From a checkpoint of a small transformer trained on Wikipedia.
Size: 3 heads of 64, 10.1M parameters.
Each number is 128 + 32 x the weight over its row's rms, rounded and kept within 0 to 255. Layers, rows and columns count from 0. Numbers have three digits each. The size before them is the row's rms in percent of the matrix's.

# k: layer 3 attention key, 192x192, rms 0.186, rows 97-127, columns 128-191
# q: layer 3 attention query, 192x192, rms 0.191, rows 98-127, columns 128-191
# v: layer 3 attention value, 192x192, rms 0.173, rows 64-79, columns 128-191
# o: layer 3 attention output (transposed), 192x192, rms 0.164, rows 64-79, columns 128-191
k97 082:128081088167112074064117180163134147171208117111095123084144156149120103145096135107097115087089101102227152117169153165121109140102126071170104169128128141115195139110083154140151126130086111
q98 091:082101086110168105159116126084079158190135138103098107195064104137167102085104130134108117069089117148124100081171102154131093112122110137161098070113151119081128120143149132093105155146152094
k98 084:084181077148183156140159117051112181177081146102118147179095073123163115155175134131169111195152076193080106154099184102095113160139128175146103057149117123172079068147162132113121118203120102
q99 088:152145142174118091109120182118133091111128108124144066116115097117120122186111114098135095137148175140094127086098127074096149135164158152114091171131098119195100106095140073159125088108097199
k99 081:139095115118200131156169103140124144080153081127106166091166111122183064168149114099068113069133108111130139112092140113168134172121137172144162194092082140111105130055138116147083143150120106
q100 094:110130096122159124144134169113082175133181138094130139104110140122138159089146120149112174099111183162113099094125134083118121153184128130026070090083106149073143156150088121108108098144194139
k100 086:122143177150099175126079127177141188131112077118085149161076149121125096122162182143158160184102114178081140087077147104151069147175136141114141143100141082128141131155133144078099144161120102
q101 100:217167154095138109015142183166149116085162180096228121099176191082161153120130146100170156121120140080162142147110152122162154157106114099120155114155147134112125108107116136147078125120148194
k101 100:115145214104074100193156132144112152146150108104150142078117110171127140179170115133105126148122142092096104097118125118203113195182116152111164175107143147148095168097174091141086120087078159
q102 115:139149145131114090115130138151167058188149132097131097145179084138106102087128079128160109094186088172140134078129082116117125110152102084166148117172147122069079083079144129120098096104152182
k102 100:162162094144192160154148104181130130091119078197047186084159180164123094197124169190090095176160146170113104097147074115062150070114129140166114098157144139165092129176083138134140122155185114
q103 101:137079096086124136150118181125134093168129162140092096168052122108171159168135141185156155135063130145117128122136133184119127151122074165129170145064187160130127166128137209086105165163105184
k103 085:120068161153119098146100123088095094177103093109115162164146118135129156143178168145106129112151118106133130111159177098154135146147156157168102079142129155068131065121168191107122142120121124
q104 093:141154106107118098119200153139139156189093165109130019115053146136120123120151129106145150155127151151129133104123122183120126117125131120140136182143180125090135096120051145112136165120197122
k104 104:085091088138109106123135156149128105080149186105176092162114107138129141105094075166115134135099137150141147171127101140151164157174137230166145131104161154103137191123087110159107103103140135
q105 099:099168190094164131123125120109174150092133157179147106074184153126106106116165168136148111169123149133107164144172135117134132169074155178121124077100046150144099178121108109108161162209148144
k105 110:123157137102098152122051107141121117163054101104166148111123120066175092144154143142098187178121120119134092116186105108116161059116181124092114076113113103160123135084093118082153133185119099
q106 111:093124091097108108145137094098153131159122158097087157135159125145103125104182173216121127148096100136101039105150130122149137108137141182120168196118180156148176165130112103143109153117094048
k106 108:093121118141107065107096103117132173151182121144079100151116093142096132188135151117124150154113071217113081131093157112144141149119167138125173145173194134080173121133124100108164070137102132
q107 095:111142141180164106124068129172092156110184156162113096086158111148138191174116144145144135173146088173086134160115110130123157115164172148165179093129156135102135211123125084148133160162177122
k107 098:138163129105197146150124100193191172143151158142100184052149139080166123157191120125104165123116170141127147138153182114128163156094227135112124130104189208132149101099129143166122152110109158
q108 103:133123169129086097148144158116129074162130131098135171087170146147155115123102139125138140083089150104160152119101150150089127148130073166154122123155047115127202119106150092125165173086126105
k108 103:127138149131122088137131169168179161095117123120147185074167136115199050187119178133144140106122116141146080062121143145147134115165186136167135157179070111123127122136102122107139202199144163
q109 099:169113101183140162121112097144122138080178117097130117156171142119108160091072149118098127207094170081093116108104172090133155098090168120100152157084110114148148055111173092090074179115165094
k109 104:148103127145115116109128097120101172106136088233116158164097135070129110129117113093089111175069170139119141109124096094101145144139138158145132104119114143137137141074091102116090147127118114
q110 102:114145140159152112155127112105097098134159187141095064125124089140123159120115101112093190062147140163064103119150117087140118084169138123161111064082103128110165090170138185089081127129181087
k110 111:102113077172179134127134079129148094095140133158095139100105133125114098115086138139120153124112132137080114123146123124054151146132144101187102104075102135123150134083139139078120111111088087
q111 102:128101156150090153117120082178127124182141108116125080113096143100117090092162178074199081131164172196106096120133124120110117107165111129111095103088158067153140185074123124140159159196149148
k111 097:109121069124147138197087142141152142129107122132148108163109123113094113126147120143161137181113133087052101054068193224116117129108146161134094093124202106113088156119138145148174146151102134
q112 101:146186108145086124146112097152116185108113206119081155116175070139091174204148087088149123107116125189120088116084138087094114101127152069107138168148153148147102099072142179191104144168144130
k112 106:152091139180122114080097145162173098165139111094075094109142123107104197083141159092148173164111200092144143140092147128128127122142127139132147090183067161151128179127128135154141154167103101
q113 100:083100149066162163122119155141122139152174100128124160154112162172152169164111178155080138114174100111136134113136147100154146069171043141080123099100144099137103095114169097151139084070098099
k113 101:098137125144158145153093126130129166157182081153140100124131159120157135073095118143120120146161122104147113104138192101110122064155135094083073154144124054097095096092075132179176144041118099
q114 106:090160171106093126111129112175149090137147129144109105158118168116080188103054121054177119116110137142093142073169178138104083120139133146168174113074108157108165149152140205136068139167109189
k114 101:134139139055134110152179155137127069128148160149119114150117114136114092147168127163113118102039102081181104083107121164204109130074106060145155118044103151125154114077153135118131134103089123
q115 099:066138147131182178134115144147155155161093127172143124151113138082154154097113118165121093089135061106090124115112201152162108112160099141184136119181068125087146118170182081070111111185157100
k115 105:167140150123138095165152158103135092129077147154136157120147150104141125084115201147126091140141100153127072212142157150115154071121094095134157116162081135131130154175191087068083108138102149
q116 095:161043159086153108167116109134095113127099147140219124139131128067099097118178122100142136108121090095095109071149106172173106165114077165156091068188147142196108124093176102130125123108117106
k116 098:175078146067090126132154130119130100122092093164164157137089129106185104103115120130100133150166165153123153092128067097191093130138105138104079120127103159114114089084166113151172142169118115
q117 098:148053142105128132130149141084117119135109162129214103126171131161151089103118083100168179167120097124104161118153094144174147161158160146106200198109142200124090171109206162124112145115079113
k117 107:115109112137157134146148204115113122154138160159145122043151163136113137152203086173145180129155115171161155120136129152188050117171132137096130128122129153156126134123098144109211168164127094
q118 100:134149095181158105120135175073135170147110219112116173187095131132112151097116101176116168115105118148126152160145139110131115068146093114116149056168167101086184114106193151113125149143151112
k118 098:131140131159111176198135166098097126114154112183056166145073112091123146086069165160157192128081133121137146158175160149114119116207107150085153129135143117133160150081114141142123145177122134
q119 102:151157083123128164127110175116101097144135083112148162129103117101136128168097163093108113156168143120156160109171100166119057143043185150147141177084162127131095144131079168046150195132081127
k119 090:145117083169120101162121139132134133105207138147071079120167136102215158149059161121181107159154097073106136186130075116189200091096111127136126139138141106132128098069106128133189093148099172
q120 096:137098132135127172109168151095129098178054135137126142163123117227150148044120181146108109164121129132176113101148153097097131134087128116138173155170098094113080143155101106129165098177123107
k120 097:118121159151217126142177145050189100094117148152146172139147119170092115176097094170155117141100039149179126167117122120162130142147171133154069112156195132158137160171119085131139067116147120
q121 106:058131169170125104135112134121113172132123122152129081117159129143112138108127145098127145154124138121150142136166102087023193107114148142127100109098155157129103153097152124169127154142081150
k121 103:106151170151143163087102148166070135133147106158100118158123083111090097159115156088154117117123140089063160137070117087066115123154174174157107083127119162128135118154107106115166137171100124
q122 106:097096148136127178129103093108174173121084142139118141179136137137091105127135041129170108093110129187098121156153096072129162114175054124097138165106154129140094138128146101118104110101092175
k122 110:112125154129137111147067149143149176128144121109114116120149102113098142103128161180090134102124140134081094137104091124118132169181120146091106138139137145147092110156098129134181135133133135
q123 094:157143097121107146137144145122127170123123083088116114105141157111123143103080123113157076123112182101109097151112157104103077129141126227168105148109100134127153117131142188121178157101174086
k123 106:181142127121157063101102158134083148139180156132136109134140121137076135126111083111162094128129142104161152133071148149148116105180123148090120132120084137138127095087111156055138090119096097
q124 108:157048124128124130186112082119142159144143143142128099137149109100070150092156121190070088111153109106120130129119135129189171191118108165128149097188108124121090136103141110122147108189117159
k124 096:109134134141148186156180155134089182115140152134108113109125212113094089078074099138111080137198149147116190152109111088145112150113107154150100115092136158115170130075128093121148080158151089
q125 102:062191024098138132172110170102123138099146127119144087160156111091141158107179178129127182173177132112129112139103090094141108107194158097149102127147148154150077139190137036095048175120150073
k125 108:227183147105163129199131154141130088102115105170112105094152188124145131122148159145165160098130157101192065134137101110147127077162196161134174128149194164146109154094187144154119156162138141
q126 101:138071132145124137136127105118139113154102126125123144109196159070101153130125119126107152152134203139111071110161134142102128098125072109042133140118082130125109113205058156124136170147155129
k126 108:156089123165176066095092200136113168131141105075160080208174107103136101135108062070108060129124127118135170127112083150129126078104142159157115141125082168145127195123183055138111148046166104
q127 105:109153117123179172136145136106125138094143158168103127107126151189099068145094131177194177104112124231106125118111115176083081084154159099118081131120121106139119103134108151096128178114149116
k127 111:080102095140152039075132134175205155114132114149077129148053140085110091132150110145143214145127088108172138140125138176054117119174171110125072123119159127100120137136154136163169147146074101
v64 096:162053044128116126114109096093153126109122089075158137152088070174129137113104125123153097136076101160133167133157139162097083148094040123153111113136113082161153160099126113121131113176095132
o64 103:129140047179140121135190105114124094137151112092100075139131125148136140129144100116127194132160061139150130062140108133135137156084068154124111108122118143105160147118135089127057115128181099
v65 099:123105173111149117077139195119124177177162133128141081135076122110092134152118072087123149138088097134178139149096127109109104136061083144101123118120211093141154111136094176047100134157149120
o65 100:105050153068157192147173144163138126150177217104130195143150135104140129159172090106064171134115126123168102155122115112102162137136123088118125166117144118173114089104119098096115105150114170
v66 097:126125153068144103117097152068108135130104125091064128131112198123095130170090147122172114128127109136069152110090127170147111083101133149126116156137174118102171123127091121113115160172142086
o66 101:120102112157160175128090057124152125127122098199138090173125116121141151125193118093090067085147167129090090069119141176082104022131128094093129164120135105119137177164150112141167135194137099
v67 094:154130181121147099097154128150144150140192118125154171093128161155067142059127121187127125088091101099158137095080124137104143141177107173085113131078105133132197159081138138110153115152122157
o67 093:184142156093096127137149106100170143139105103130136046144121104111079130171108147168141150164107073170151121168094108154157123126098130128179095128097088135126132085162068141113200132177121108
v68 103:168112099155163123153155074198099145161106096098088142123141108031163091103120144095183122114095154095111130131110131146073129103104165095153148095109086152123185168134105149219227150126160109
o68 108:159113159152123159113130198088130160131177136172081156167107125097133130110112122158100100094114142114165096148127196127050134140130173137088180127174125114174153089131057088162177174100148165
v69 096:103074160113137116143086120134106096113183080109083107130109127110093088139152110153101135115149089141136145118130088148205127095127095133100137132124095125111089124144122095083094102170136162
o69 100:116083091188101145106117135160147077124133131129157167120093177144102137142136161105108152158166127087188158154104126165116099065096125074120078092119126090138112121168113125166128133116156117
v70 098:125134129137084172177115100173177162108203167059139192099124110134167183126137114174191110067136129126117084194134159123137119198160147096104138154102146142187147161108119174163160127169161073
o70 104:178136093130103155198112179094106112104152102102124129109147071103090104094065163167072077169084140136090150124151124161185149155134152144128081191057107125155172119151103102153114121151160115
v71 102:146199180157168190068110197091050159126143085135051122107162163102103076160105161155133150110089144169149112137155151111152127109156115105150076094111092129124165116147099088128143087136180162
o71 103:063136157189147161168092114151146089093085096125150136177072177158165131121134102076150085144111156095099106122171135159114071095098111056146054126122098053192167111136091139110116064122131124
v72 112:152150092098140126111115118103138125129160179147088110103109112158123067069112096106076154154141140127105197150114118173130107160034164109203174151085150137151108122150087130149119105129133169
o72 113:133151094173206146148124129101116084094102156169117134116175136123174093083113136083162200139108123051175078137129084128120164115101108112097186161127177139137128130154046141160130144146111200
v73 114:100108036096137087150188102101143062099164156118131118119073091170103166058148094133134089143140102111140116137081080139132137179106118109204136122092110096119088130185138155158117158136137075
o73 111:150163135152136055134152123124161142167099151092153085139131171132112149055067115054105177098124145134124147200137200114133135112135075119148156123131155096153147126144188170121153125127109139
v74 092:084131161100088103139211109105139107177145090059143137066154124104130130192193162102193153135085124077129162166140137155107142134099141140172091146113120127175142116175152136078146127125121090
o74 095:108100114138128147129049201086124180130151125123194173136165110018127123082127127106164133156136090037121116111147117170112131114143137122078154146104144164094126102137170153115081118142090144
v75 096:097155084135117155125131141120178067167134135197136163111170124145088118147137112090081139097104186083084062146147107106103086098100125114090108139210103133100119159140112168128139128180130110
o75 098:072170146127135126127153139093123119138117132127099103098141106129137144118137163114137128090098117081157187113102119144133064115146062132164089146116088116135120132193118168082138097165138093
v76 099:141176100163075181134107193131078110164128145074139135147170116148125134173127151124133108155131158124113099144096127149126085083139055152194152111147046120096190157101110174111128117143081142
o76 105:090152117114122124147150132162075095179135089120142094161150116116165107153141125101134085167122130174104136150147089197154048140139088134153130047126067142133166180125094154110096153156146172
v77 103:141106090136127156173115163140089138147125101108100127157124070157071091157121101130124153142120133128081118163135091111103107180035156092173106102135049168146114081098140098105123041165127065
o77 111:110144114166152198137091159085155126142159117145170172090193117133050111133142151100070138165105059141104073126120124161119161089123176133135123090103132106112112084061143149121168163142131156
v78 105:177166143103086101106110109106181145168131146125069191178064137096177141125153093113094090143148141068093099147106104108106161186124101116155136145101111184055130164085164149079146115108085137
o78 107:184088151157105141160134132122143143142150151157049160161106183200152133122144139110121073138144101157100066063174159176106141157190121140130171176105102081086140125071137145172142108168140148
v79 098:154111139151127114142114129087158115179147111080080109151071115159080085144159117112095141087129070156137121153143170125141140101154127110104179174136177120108151165137119075174122108087053089
o79 095:223152164124159147179158097144122177125132137170093198145125116128132121143102130098021114155097111157115110112126114084136131125096068170141114082118189154097137097106100034149101150124115092